From a checkpoint of a small transformer trained on Wikipedia: 720M tokens.
Each number is 128 + 32 x the weight over its row's rms, rounded and kept within 0 to 255. Layers, rows and columns count from 0. Numbers have three digits each. The size before them is the row's rms in percent of the matrix's.

# up: layer 2 MLP up, 1024x256, rms 0.109, rows 997-1013, columns 128-255
# down: layer 2 MLP down (transposed), 1024x256, rms 0.115, rows 997-1012, columns 128-255
# gate: layer 2 MLP gate, 1024x256, rms 0.113, rows 998-1013, columns 128-255
up997 098:129123119119142192108129122161080186140098110165091136121133181123037127126110115176114099040116112144149157152143105141123082106174134122094155090132107167112114086119075170147155105138118103125134060176149138148119104078134206114139129083160122118122167176117119175089080168099165137138131173079145116164120143117102154141173123187053114181141107096126153184133114129157126072138159
down997 099:125155109112152112131141161148155125075132113089124107109139141138108181124120200121150151168139082138124125113129145136115202137136102142114112057111176144151065144110150116167139145074118186116128106114154094155161071169082139113148133104143129113089179241082124115156198143054091078044171174189114106128103075096137115137090110088083140112110144133116125080195146111138138146119182
gate998 100:163105183130111149155134204109064181144038169141115146107134067118154083088108156131164145065128108172081126169178118134139124156153166141105116035102138174118130121147107142110104121152116120147104119138124151105063195111152170152085089084135125110119164160106123122152177145121085119125195070162086063155102117127072141159072152189109169174173099137112142123115138194125108091196160
up998 102:139147110114096135149141136101138135134112129219107072124136132083079104117153149089147127142111099205111122156126109115120118174144105113099152158116147102220109109179136107143142089150095186115098102122128097180139115145120188115111156199088087080126183083152074108159127223130126127093114138115132114053130107118150152134125139122098049122119097159144131136105099131173169175109181
down998 100:170112092109121102164135144071129041137145123136146114107158141108148153078108090092103100191123164163121090121125135145139192146121113057074144187123147103130146146121145120129147122147110148129056130068141148147156072118101116179147174144121083058169175110110126150161111108199145097155115105069133122103141140111097165117145059124105068099085131129096079117065106153120135166102105
gate999 097:141121147125098086162170086167120136119086107128117105119116102107134118122142122132107097155081161137146114133114065111123112146097116133131149162170180136103136093101133089121064080147108125130071167126131079199068108126133184141134145105109161153077159153120164132094070117186135125152187039129183118114146155169149147140117110102157143058193129176101108148107077079114161182201049
up999 100:133130146066133122124135172150144165121097125107199099090120107149122100131096147117149142063166170155108067087114106094148163120139092136168205160131148051120182106147139120120109185095125080097102131180154165128139147138184107101114146158088112153092100065174158133175130067115143170139139146107102131186102122181065142114144126131121152147094127060190073054094126109204076129170135
down999 102:148101108124135163130062101132087144121101207116179102177176141122146102131086110182133111122181210150113096151134138106138130182154113112114140117161117138126172109104110143075161147073106125217133124151145098127180168119138138066103139108147121125094161163180157123088136116117139155128081112068192181132174184211079125120121123088084170171157102120129100062108135126131125150177151
gate1000 108:147128188142093146152167162061081155118154100121090195122135127117133139115153167168167112170100133159095141108109119131166122077137210094100109149118171161183136116143181154124123149140131106058111126071160138123122141144093100062119105147100123103067143153129131061116134135096105104126115191151105086185145125044123132067136131162151167127143133086183203103118176135174078086110128
up1000 102:119148141108093099130115072092107129166132120155122105169123092118085113146089141129153165175189109107112167153150091094090130094102131148110092180126139087169199086150107103131125130087041117119118174149146123081104148166089148114149096123199160075096126067131123113133144136185142134200083129140157112127156119128088119074147127152145182096201159078098161163122112117109078132122116
down1000 105:158120113137168079171124145057139083126163138149155156051057056106158085178103166082148131132142102134130145141128133154138106113141170144158110127108096119117105118135229131052122110090134142148090134116161132145160123120141118137177115132136150091051122105110158112171130075134113123148136150115186136189137066143159128117144166045082153124135129141086136111108178158123118174061081
gate1001 100:164098087105198120107160160125117058149161219128172122104157176121114136134200142084133178058116126135100153110087186099209157202193114139131124173149146196155124125114174156173115090142170164150159153168147140147094153111104127081093168157153149157099139150084139137098178149181124113045120131107120098171155135092074078122156194099120143109137127079100166133152122127128177122148121
up1001 096:099100175116120185124132099129135152093136131189118113085160153089069165158149164133137134196134170105229123115098089097140135078110047071117105107114078110097124153119087177127123140172103068118158206106135141079145109146158148101057133176116095099144151133167105100128085104142094106130160218090107100115115177119088160168167148155139148130181174117138190139138096064162145160092110
down1001 104:188167106114111116144154154100119108162121120145138155164128088091175136120096143103125136134117165119143151116153086129108151188116127114129146176117105105150075128103165091093223074108129132144056065156118135128148132154139098070075177156160179188091129103149159136128137121076171152098123139055119101110159238097140055137104165140136170156135108138119072120138126144136103145102142
gate1002 107:207175109140193123190153079103104121115115105126117171142116111114172096136106111128191114154157150126118130103145107162125140097146185191127114110118177170116078149129120172205111128119134137109128149064117155078102207120164150188119150134169132118155166140101210097168123174134135136120174130129138101139154098103097112181106123119143120143161114147162114162130133166091075218186102
up1002 096:080145136114111114106116106183095155173099165140106137086134139130146121128109159138130123094070153119117102072195168079131144124150134147161079109186091085127090146125107111117117190159112071092117126122100140122125142130113094150107169166120124149115130141084098112141185075134153095060098156105147121162170131118032122190118110137161067135117135127134169083113087056139110115151111
down1002 098:145137116155151102112206142136147081124176158144076181100136144125136099076134093183081142105106142082093121063163108119123142145095145150093137158090153083138149180123112060134159149090058126142122169192133117169181126138092120127117094144137104076114159170103107156113147142119114123153097140154171085062132174120124150129103066147160137171127101157085123229187093151134150071187054
gate1003 100:185182120130146132173137124136090143121140103119149079135109165146135119144121091151128164092165132052139087167146128097161101140160088071074112103158095132139165086123098139149089124140108081092113158111189154121093153129140067063064161141109156085159125133167179163147111105162081160164143122136155126157093129111099145106113122138144153121098165137113118123120126085150096169154141
up1003 103:114117063126102185111124096118122024138168122107113068078122176148119153177163123104140139118092093130132120126162089151136127108119131142137144173148084145110110140101126097113124087126092131114153134153084169128114077189109139158120138087167157158164174119117123104076153155129070153090068136124144133075148148188092090182130170091092128107122129120167154158161162169157097124107144
down1003 102:225113100134092160147173129119155111157103109104139166126163181134108159122114125059111149113146173147111184169160141165134113153111142144167156153125109131157134109093114109156095123138138163114149137177047164139099126132091115150105135121067087108098184184110146171140146077092153087147121100052126086155177107097109145110111165070112119069107124077124120057164119159100137122105130
gate1004 101:132109118123141103094168077084075110141127163155178086095147138195168137133150129132082200116124102127190094147098095191157099073161178120151137102142146089140153124136139192158143107142154116154134129159104113085133172055145146130025113116132162066047142146108100171143058159144120109154160128136158057142161123092072111180146117064135154118107133127145080080111083180126127101141130
up1004 098:059139096084088185172114109066097103123134129117116102101145126157175057159141164099173141175133170174106142155101120118175147142108155120134139112148142110116108133127132107075142098165131152132109167171129190166131147106186031074105086096172098118137118066141133096136165133192137128137025114144126147132102172103119147159120139109133061104099056101111169100119051120221116136130094
down1004 105:093171091202143118129142149180106115149077082115121090196047153156145057122165131115128117133153140187120096170136118104140158165122159142111140143128120087126129135117103108158145113127141135195127141111139096141152166107088132122105075171124165065142156114106048145197118103126145113122109174207054175112158088156137095090121144099093118139179129138109066109135112089127187164166108
gate1005 098:110137104081135115168138135153195114087130083141097134128105155127190086094125104145136143133179068102167120185087114170176130148141109076118092156143149073177163068083133185100143122099111162158112144130101162106117158140132148183111108106171129136121117115160129136169097205164154143160082094099136169156102154124133149145136163117139059168128091170162117110146153185112095170167083
up1005 100:145126157104160069214132117140129136133181122143163153125135097129149139146126122161113105163127099062131092107090079151173112073081120121158129169155153113130080093083143171129140106106125117120129096087124087164166118130214147174174119106082146142135140102047189147147121119142143094149158141106099103094173121116081115133121128154150132135173155100089115179131073081130136114111100
down1005 103:122037157169169084111073147173105105133124143101056072121051103157106098079147102135128149108157124095147098067176141144097138145126145137138141113149111174154088122107143140087098101067099117112123098164138130123172111106083090091149095112088126134136119082068127131117165179142180149104172152094027161142158169123119093141124064141102144171168137141111120083131110157139084127101177
gate1006 093:089139109134173106138166177177175110117129119139142133083130127130121146083093156166116130155148120105074122054103154075164124150113148139085158088118141116139143152117102121101142151132144144070102143070068121156135129157160154139125142120171137114061131116122127147118022158132135121142080114103101155079112151164169155116142156153100105083156113110108090125135145133101170159104102
up1006 099:125121158106114089142132124119128179189106141169102102126129173165150170137171132118077106094139151144131149109128153156129119126150225080096104111136130173095153139134151091146148102141143121151070202092142111189215105135130123089110113104182106117138104123150168148123144149159071048112147084119070137152145164106098075150090123166149104098100146089113132121098062101166108131123113
down1006 102:127102137122101126146118105109105132115126139122125150072114094184102048122156162087112106145131094113130096166100126130144073109153079138075144159144103088128102157121112187094134146124157124131124115148147176113102084148027114137134138075139103124121191098106091086128110066123120100093165099110116115204160112102180142131102134068178154136133181135172140075109140122180046150137106
gate1007 101:119154098100115191138160121115190133137103129178085098130117026104121118150137108134110177185144149118168133142142132156137103151151156150098169129155140110151096140116128144069115152093114114126147183177098121199115196072161188173105142152080140156160163093124148099133131158200166125185153178146116148101122122106102092150153106132144064208122141079162080083141123148144177104132151
up1007 101:105114097109211089105152040111138161056114153110097148153157104169147147192094130151159203177133177187143123089129107081069103137073129143121153144109212148172121155146104202136140131071079070165081133147122087129156155132091119116090144130169091137158107134100136157099131142125168161088122141164160113200150150099150095081146198162106179166142108117106071094124100125150136110129118
down1007 101:117115120102165087136177126118110182061106114133102116115145126163096086094136084072152185090132127142173120084092142112137169106137175105179154097155102111136141119110129158121155107110105056119183093150123205122107123174102134167082111112124142137110167130169103174112173133149145088054148198125122129124142123158139099146162136093111133127153138068157129132163106106164124172150163
gate1008 103:090123136095109125128151138127118149110156146107074127082098140182094095071056146131126159159107131195133123122125102154100132080186087129126101128140127102141147130117094148118171097172139120146134122150182127100067187101130106100142174155086114124118116134077168130126165155140111131097173116147149152094123153111133147118113090103183112173037137185168158099169192124103098118147121
up1008 103:153063172106003106159139074169118146168123150113143143117110136153145123133113109139129151091099124116112116112014120104171066093142148100130156131126088148095124113089098131143112138122114190099146136137189063046145131151064116075090155101118125146148180108143096143127156119140149135138142101134155139196152138170061092107095185119160091094171165151100141131093142111078166152134106
down1008 099:151087107148138071128163156119093124089102124101103101044136110094147122095128072132149109110150147183113109114166183124145148143149145120100047148084115155060151126113133078100165174164133123154106108090131206120109087138137112115081145139111175114102140187147086209089109091125095094095185136102100078208119071093146095167152120126136130116173124142100146129154097124147116100054167
gate1009 097:129134166147128131158173072167104154162091082124185142103151116178152110165123143111177061111128129145210096119107110061143098188169148080132137155131073122106073079127109159065124134110104191091081102132140125107112117113119073077100130102068133126120182150096120148102180069166168086117119121118123118123129138106095108116173062159174165089207139167146115135149072066088155081139120
up1009 104:107097159112091131188088140097190113064111172123077121170086142108123149151079126145082124163147116104136155147163117138152109108117124142108034160122124176120141150097109130151115138169125075165113155148128161162088133106152149150128156150101138125142129107177152149124129161065150112089062102089178119129161154135162069131113089141164120092137127153158112168169141141174097172094180
down1009 103:135105138086164132154175155146203142111046208131139149117228134137159096123092117108133142073139132158135211134150135120101107078100080150160138110162169149164100139108157080175082098189109189197067104106108138123132138147156123123118099122139181187138119117182182162199136126126092112165157147099107091083121182146149162110116121096098077170144110130134109130173115141155139150082158
gate1010 099:120124084115169159158176106147149155133201093085108117110152119104125129113161127101063192054151109197068138116140139138159091180102180136080210142135182188142114106089155144152151112130096070069118126113096161127121118118134090157137170123126137101102114176162081104114198166129104176170152152200204139108199140120178146164169125113114104162123098110107146092153091188087170172109102
up1010 107:182115128113108043082111092148137153141111134166111115153075158128140147136178120177159088170138167090181094135143113136098177084083079145135138124115149116101153156113138106069075181155148134164148120111075163168115113108124123082123105133138059162119157168073124133123124107159182147121170129074065104151114124126125110078155118131096131089109162080125161113143125115123127101159181
down1010 099:076122100135132178154160125117103150087134130117108138109199110100159124121130092123089175108130118140127116126192148170055094086102172116103128126077159142161084145085083121130136121113122066140140098079138088094102128185106166098134092145148138112101154120135144151116136118067101101098145150205107112048154095083099106116111174089094125123140106116127140124124163138113149115114098
gate1011 103:138090068152138169086139133151146098085085136180087181108163167107107150151105112100121187149144158174130104131089145126105107121171124102160092156088113125166143090137088154114160123168124134138134132107160117101104112155065113114066188130160117044148090080138170176141117133132190097167163122159142125135155153146150117123111208105149129136064143187101152102083135143119132130145172
up1011 098:157123077201190102136113113104140176124137112210108133112123147133114116125113137148153148186154174127144136125101167052117141090130156169171135119114142167125121080195117100172153142162100113180123116113118170153137122125098112061121124120078160130136074130107135173172093159135133144133138113079134145137121136172194111151108144152108147106076111125104172154118114099123102102133141
down1011 100:103118128178112123132061157085136181089116097151129069132110210134171131156149134142130147117132104129118090142098128095100063114122153080107083130103121145133156136071078098083110150173205130118136211139162138150105103090093135106033163121091165138137045181117117111130142166089119148092085140135079131126130107104168129097155119115153158121185160127149126132079192126137079137110132
gate1012 099:152129139091111108169114210151090118115164060152127183163097175134126129133141147114155092087116100128091096120098098044201132145141111124151122114035140145095136090153123135141138096161161154119069168144136164179119167101137100178159136139097112067110166088056111151143122133118088108123190094090111122117070137081148113193134148134150170107129113159150200102140154126109112127139159
up1012 104:164133132176099121127114142137194094102156205170115118120112111110076123127111092136142088094162150102205132166120158120124157152086104103111131124175119132155229160108139157161110077105120181118113122087144129105088117166142109116039124124152113181159109192169172064160197101106085174123141113192163127169174157180121120091075150183147096129124124155143059186131146110095189094171090
down1012 099:145076115174094133132156115107137163109158237118144049085135175142126108099145111136159083152115143098175133125129145143146092219092181077169099143116158143143152102023093131165160100095102151127147139110094091083103170089112155111113120125110121143141103185146170062141111165127112106134082174146099130109095143145132156167098186133112117123152138134175129162111135127138158120092077
gate1013 107:140123107134127154143145093206099228120151092135081113115106120157103170133134136132101091109101093114209082078159125138177110117184188092080122137162136111169160084174107098197149128110124043130097098109127106140148181077046104127099117123116136086137121165132122094144178103160120160123121157086121128147113131085150120137166145144138167129142127187142119144073102119123087158153140
up1013 101:211113142125151140126124149142085083088206120108120102122119064066103055107141175127197143167072121163092147186179098120116161080084072143129052094093137161046068170154146186146154177083125120130153153139150138124062131176106183110161160193097114105119095069139148094166121067081150138125139131127161128141160126174160107160110087128084088151157105153107125153121163130121106104120149